python train.py --norm_place="pre" --qk_norm=false --attn_scale=0.125 --tie_embeddings=false --init="normal" --weight_decay=0.082 --schedule="cos" --seq_len=1024 --doc_mask=true --steps=11460
Each number is 128 + 32 x the weight over its row's rms, rounded and kept within 0 to 255. Layers, rows and columns count from 0. Numbers have three digits each. The size before them is the row's rms in percent of the matrix's.

# layer 2 attention key, 320x320, rms 0.0596, rows 52-63, columns 192-255
087:226081154110181132101072125097116183172119125172166141071138136170130089138186099102093133137153132101142128196149106145127158062131090107122158122130066117099096169139124120103116142128142103
095:080128155117142119098145151156079163110161159098188142104144150120129164085095118138158105168154105204118150094101100136115165144075091122064126100112111084156108177113122137146100078122104162
090:131158175122189168077112122108090164170149096151141123085202112114155088089121088122224076090166148085131153144103138130161144186137110150162153144156169157091105151114107134139141091119122075
088:125108166152107161144071141136128134159099150155141153184085078129175109092052132134086053168124103189098140095116134110106100173161116157128149157162142110119124088169131106065103136091186141
090:109102120106171149146103145191134154128141050125145047089121096118114114116154091124158148064182076179113131170128094142182173132127132180114074181136129164155135121082186139100076167149121120
093:107117105197151123103079198080109127156152117087128157144192162155115137141050150102181134061116175210192172124059200154154190224070151086108142094115168127075109142137077133084155108098125147
094:081144139127085135145092171103090104166196101129083162120112159149064075087163057140148174117107131155125121131181070140064110107135154130173107056101125126084112185141128113107151112194141149
093:080143131152076068119142083136131148137108126081183105081143135123112136155076140150094069132139129161130158136097131109158122163107123136116171140160122120131150102135085122088114140152186078
093:127084130164127170122117094161136110093107154117126106151197131077142159158148133131109115124126117137148139158189160168111167117161187166123131096111142175073102136122107171117121120115114156
084:109105148107141096101083171184061194107137102168107177145152109135131123141145144100116138107134120157123108129149172113130147103131241100177139107085172114146139080144108078129145114161136175
091:084083129139142146153139137139149159147057103099124130095099170146131216143082124184108173165115130087160109085125066096158089116178173176128102182167079111178143090164166139091116140158137151
091:133194162130100133112117162089102150119118132125104091154173133062128148096146162130068117193174147179170115127185128133133152121102093108079080103098097086135161154135120125149088093150134104
# layer 2 attention query, 320x320, rms 0.0604, rows 53-63, columns 192-255
093:110176118255165150146148182136125155094175121149153148108135150119071137119161147063113083175134164119096131168103124134126120212126197125171157152173155135146105084104152136146139171152101102
091:156112127130087116093091121172177156100068070096110184133089107120192162144126095176094206107163099094190142119084155129134170133153088145115079179112122112186135079139111149081115179152104092
092:138173106116213118150119124155183148124134117025118082120080146120100138138112156097131149082111112154133129157126143168135106206188115104097150172119143145102175123093143128170116132078118165
090:173147089135151194137129158121078147196137091149149244093152127128125151140153203152067076134176197140099123113081167132138100049115087125140191122096087109130132131119091099071146077097151134
095:203132144089116138126172125132137157122131084159110203091122151156102122049137111085148173159135116122090144171161100134189181078182101158073182104128136190151126069161123118180136118084124119
091:144112137105135137066168143148181161130091132107107136158148159169135146111111126136179109149171056167140129128139120078123104104168151176139162134141146136106117090122085186081098173121139169
097:080169142116138132134093097109135141105142172151100111124091181091121135138121170129133129106168131107142093129118101118078107062162151118090109089113143109132133131115061132186115085078090156
097:158099137149133153120105133107140108109078052146149126114204160107147085120130064119112156102090045097082088157132130112147096100046118186099098094105141174086148135070102122109116052163090130
086:127144162146132104133152162121183094148119127160151108148106072190136131092143086045139146157160152177094109091153164075129136048193161143130103153105122128138130078116092129135086096133221141
096:130150102159147207167069147150087126151145128192197124099105089068110132133113141123147141076194120134136104101143177139131156130126163107095142092153127154150139126095148117136108086080142098
092:108130094149164079133089112052142111082121144079153061150085067093133176143110139058160204161099073103094149117180138089132112163114133096150145188135138185189087141136138133114147133151131096
# layer 2 attention value, 320x320, rms 0.0505, rows 0-38, columns 192-255
114:129125115198113136121153117112179069169121177119120146121057177111120161157121153137060121161108063123137125084099160095127052061137163110122132173148043163118136134118135159139139118116138132
115:118163113163103162095074111081149092136144128128120125126121154151124170103141123073078098214109153143159102128103123118074122111126130052116134112174106129081092109080165118115168063117155132
117:157149119118094108038118091095124131117083065098113138119121133182136142105144183108172147195115168101141170091121125132087129170127133159107123199186148130099156191172155129160109113156108107
111:166155131138149112135084132079077130201125183197119099138124121046078015124178111144173187038147145143130176120118086107139149136117106144109117142145137104151103192159159180164102140159113176
112:098135096133086100120142097131162177080104144103148179049155125125132107153152186141095112115160124118143150091107153149120116135161111183082121088151089108109126103085097113106119093115180108
120:099089152161120068153220065145144151083162122132130169118117153133148133084130200145137087104102137079095123084109134172134116114165155106103123134167107084130098137118146130165136144106074155
110:172156070123113171091113180135133133080041122100171134158124115104123155136123141121087085157161130129172099100140173116136144145185207143133113174106087135129027113178143030101150142128115091
112:170122186126108135160153071121159092121059090161074161156099171122144072145143139096140152111159089140050166151156157138152104136119128163069141145106099127120059113066187185129144112168134115
121:128192121086188121136127146109106115124092150153132120165135126124079170111118163114069110160155198165171090130105138088130129120158143141124130118112180153142105082130149106124150128169115153
112:171101198162090084148161130136134120128111190126085232096150106107111145092100112188094148157087105107145171155113124168115173078079136185073111094145112140150118108101099144127153161128188094
121:115150183166165131108128076098138178132159168180080191111105094099154111175100131179095126109137140083151059148106141113097155117169100116158130139127133113162144135114108142110131141135135166
116:149064116104152118122144104130168109159065064105074131164139142127141218113112076091110188094082117172188183121114128120153080119155123115082152107192066113118145150142095140090178072103097141
111:183148153166179132157173107180100189172105125163125121121140115080115176156137105084100118114122188087101132148139136098084086119126131116152145151117228131064082217094107101156116163085156102
120:096172146097158046146124172146102087092134118060159170110111082093113120124119118117140131136101159052133159141168115156154130109149110138072145131136113128146177143098083115152124152145104126
120:115110117104054106130159151140123167091170115148138119115115155171092112180124138111129142144124148138118121149151153120127133081217116116125115178098121118122135160114196142139122158107142201
114:155076134171141103116104134180166126183150103142157130161175092098113161108091158118170113078083194115118134123121160142184091166127084136112104119123099093184157087101070124108146116124093122
117:172124136104156164148135143128123060176112038089133078118132152170093130158113092118160163156126135104093083149099154153157126081137076154128127156093118159129128151140094125134111113142134096
104:167147167156141126119107123109125142205078155126117086126120118082123157115108142157133141160122132155111208109164185151087089099124128136204086084129108195171174139145154091089105129124073097
109:098172174168177140166147131175136100162098065148123133129031174182115120129118176108077102115182106149094146129148082093122144095093075104091099147149147146190114073165098087086106163105102171
111:141123057115093093177165083061096114093167054136143133151166127108139158124128123089128145051166153090099140128153110206110153120094175146218097132113120111091062137117129157190118150099120126
111:163075115112171163093122141115182109123118101136146123101132044113159165089116130132205154085079137140088141171138090117167093107094173149121124164100154137155165150113111151124169138101093090
102:105176157114138162149099114140131122116138085167173120095158096151118123092116124088112138245114133109084101121101067072110192123145144069183132109171158127115152112113126122107111127086206109
119:127138119135081141128101159154137160153153090146120113126118125163117051176096102175124136102147158165087136105141123178097140086106148138126159100134150090162140177093160170114162133140167099
116:129152056137181147082175177100133124121085116186100153132156171189104172114123109132089145131098151130144135135161087133083132192117097139115126155156152127184155117149138154087136097136082148
113:154138127074028104169162109102114169113155136116118148128062105111139132126130095090148154106102099161115046121116179150088185077151192173159110139118129101082118138100179153171148091165095132
110:135150122104076068159071089128117123068102129103129141111134199100092133112132186146178090152123109157139089093163162155166162112105102103123124143093111111192099151123103118153156108102054069
110:158123132105108179132099089063109106138126168047131149108116144111172062157091123181155108156112081127122154131095120124133114144119141121187178094146059158075139096119161144171159101158135136
123:107086086096162158107086141144144176102062128119124143194091100094145164140104110111168138107167149199141137081159108101163097120116132081195084101126087132133086138149106178110120153144117131
107:166158153114060127142147140149117135094111192136127119119066090197119133063160104098171079114106172134096116109110078080134154133094160103128155053098092122134147136104145115118117079162148195
115:123124138151085139114111096174150155072143136072135156181068119154099138106165149170110152086059128117098040135137127123113143091092117215149114116134137148116157104104100103118129093106123148
111:123123110109100141098116159152091131115099158142147137106170168112103175143138102184127134106096107143102084074105112096131124126120088141117104142160125126158125096136133126146125143180153150
115:149145086094138138110137143096181163112132154105101176112098125103137129139131137110095090058218132075076084066135137101116107065159137125113173145159112168093137168107153082133139107129116074
113:145105097156145066129121119123106162136133145108093110111134113157125176123103125087111210050100096117145161117123182098182161118110101156137132121139166139160202123109096154097118091148154179
111:129126133135134210121171133134117123136082136090163163195125111074151113151128093187194062147107107065120111109114109151164126170074168127163107141108161195133117145131123089153103105109130093
110:127095099140118142129062197091161099152108192036089072105102146131113145111161129134099112142068109072184062115148126120175124167117081187148105144180109201095174111148130098118130083126161129
131:133103159107153128149105121109106134088135186133114088156198168139063110128123134070133129161175148122124112165133128112133093144155138107158118157154164092084106153159123160146138094083047130
122:109141087101089042066136091027119194198129126120103154205092110107149106085134107183132153089150149120124176119115128108138140082135132132122088181157191168156162158151110138117115119108129151
122:109086095122121156139123106160111104167210123160069117125010160065070093121151143100150149151088090150117128126143145140191115111083142096121146103113092137163157180164094183095142125116088127
113:175071087092104180087149143124137154197165089136177107142153091159164176116147077173091124099124095117079153109117169115116092075133138121146145142154173104148136110131055149122116150119170119
# layer 2 attention output (transposed), 320x320, rms 0.0425, rows 0-37, columns 192-255
113:141170066104161176140149219161105144083130253157121161066129127120133143114067157098136102166166077137134112131081133088124128160116145103134127170145152116101103162116158095115109104131151129
116:112194065172162196116060149143116128115152127164142126063154102163104168096133202118195102163135076177130121130122121170087133151045172136139079137101175112116027097161187128165118114144131114
121:183164043113126108145140156104118138138181059062109115115096123133181081062125156109124134131128155126141148111156116134128120132064139153166084165147161134119118148170151095148155125083090154
111:134128141099165116111154166106126094152187174103114145197128097064082118154110117115099147119151172126160140097098125116109159079158112126125107116179133142113164155141158181188147149184125130
116:085132150119108156069115110123146111084114108143161134117109112131136094082111148169142134070134131192104072141142174101136192103102172175082124161053165105088094148125152087148162087163169150
119:110125126104115133054181056120099076066150127094071142116125161167096145101200106109130192103144128166072128102165121121138123123138193115091134141104159131108099147131114172113144083119109129
102:155184089132135190114076107138162147108090152140136078055181122133159098102102138151114157132131099145089150112137164183101075090134118126114094141084135109153016150202202096173114093145102138
109:052106144083141135129141121144106113120110121102103117107150157125051155119121064057130117153125161119127103131187197082147108229152121164105105140120080128141013147075175092143116137155129137
116:160144083122170093143096126129139061154152099149114156205173122141143131210129115103106185086149128176117153085076150162115100088084131129092139096139184141123170124187169196161086111154142123
104:120125114172110074102160133097164087142132067137106110116123121117128126131162115155080121168176168189211153173107089155117148125059125110109177073170081174151244096115082124081140146135142125
122:105158125138124105117165143124118125164192091134114191076100063112090145131119171131132138125175133215179125131124104089095145146079135101170156112150090144107203115143101109098117092112104139
116:159115159081094143124089072131148183086115137121095090129158154148153156153151140142130151099093075179148088139139230110109145179117040080047086170139128163145104127058161105096150107095108140
101:109147127168120163133080145120110132203173082104096092093120153118116113176092134101107137127121117072101111145111120108074120133047177119150188178154142164066053109100138041146116135111102113
119:094094190165145089160159201088137123167114079138116114130099133100108073099112072106092123141123121061138125176140096172125107140136079186135130133180111193121227131135034146104093177128129114
126:086131100156097128137157153144124112117168142100153113120163071093096133056120194143151132176147111186124180163125147152107092149152103133098103142130132119144116130089120121141094141157125145
109:141088133101124149097087083141212140118115080118153101112134166155116133124133109105157118083139129083093086107149188120166114130104117139089053166059104157204095148139090090039123139100147135
123:120162095176157255148108120175132147156126073112156102196152197129154095079132157151173129124067098130079130206175141141131121176124136176147134137129139119136109106131136117176105123119119146
107:137162132179123105168145207152117100151151125126099164181087128095140088113093167090100085172169113162124108112126150083092061118133116105207112120179136105157221147164060131143095081135122131
105:145123123170167180168105077148166092141084128151178093141121152169134171147117121116117075085161109099104166121145184106111068137185128111093118101127141115186078135151152187136150117096149154
111:097126111160111191108052050158145120120106096105179091112164122114128128099177122161156150119146101104120092101117130185107182092143145142112087169075159143090016110103153089121125150088128112
113:149157158122119161097084147125121118107184149113149122163162181126184165140138152157130109108127149101115149167115096137074114060074149105106144149144163124098162137147140211144123130107082099
097:151162182153099115143122091156150145124099153102188083074120124158119159119138143112167118176079142059165102160144121086121174159127095106126138150098062120145059128098096152135101126091112141
113:158124135126142179131155145093061065157152117169095116120123100088136166113113141107143103172133180162118136168152128067113121157127100095120163065134085075138090125059092171122126119155160105
112:133126081090139161129121136125170125116126113124131120166119166163110142134142157138159149125130106116115085041148185076086159166130060157137080142110116158184091153155165143100103127073177140
111:098133153069123102179134159100121103114120153107143153111189077099153164119161093100157172157130166129140129121033123146126120167099127112134165094132160120093057156102162125174107074081105112
109:116110155074146129160116109161086099089069110164119144126173112128202113173068099100136115138164096144092113121138069117102087079138096098082189132162192123091131155104159182111118127167112097
105:114145136121117087142136134186138120122143145079139134168130150116114135156098129144127153165119155165199130182076101122173146195131143145115157179115076192088196100113134128098148125115158088
117:164104136155132169097082071111120158178068154184168121119178138152153173132131110177145099143158073094106169130115130138115136119127088060127088139135100180147041159136183131156120177126092136
102:193137183163104113171132132107103138086101165131125137159200136168122159104156100135158155178097111104094142145108115166150158124103102078093125064100080111159076118150159097128057090151119188
112:149135126076131203127074110103092116126135097097090147109122066172155107132152069135094148187132127116125136120135094127136116067054150180096146126075156097134145129165077119112143117144172091
107:149168094109161159149137111146078126098155183112115164149172154114153155145111106046103135097158112148127127084126078139117071149126081082149108096185160131154170126100079184145154133149134101
116:108129113176116087149123179139155109132156165121075163169107118111156118075116102089111136128125109098126110089103082081124141124157101103203168165180132173138204064128096116075127087105049117
112:179120163143138045094169129146136079144122116175134152187085114090142115124114132098124113074139124128131079141125168127095102159147111127121149124165129127115231148092078166131114112156134108
105:166129165132143134081101114141051141148136106114107111136099138094138070175137105156144138156057123101107130113142089141131087078116207094140091096114107165125101133167145134137103126176120168
107:195121109122130141156144206134130174069149142139145125145075124124163121136083129129123119066127152126121104084125093145147126062132210210151095154170147130096155102190104174158167137167117124
122:090150076120114069082106139151168175117106111148132149141128112152138089192102132155143124122126137146158109148106177091173098135169187111208152163108136136125173143156127156189096121146109128
122:100095084139125086111147179094125117120171098115108167209082090115136111123109134132117116092140179150107157119153108113118109084094207119135110145084120128119206129132077116178169116154169072
117:180077145136156170139142059186070169135112178225151107136141153136071123121117176129160131175141114096147162090088140120151100063181197137131130111167158131150142159107136183143126178123065108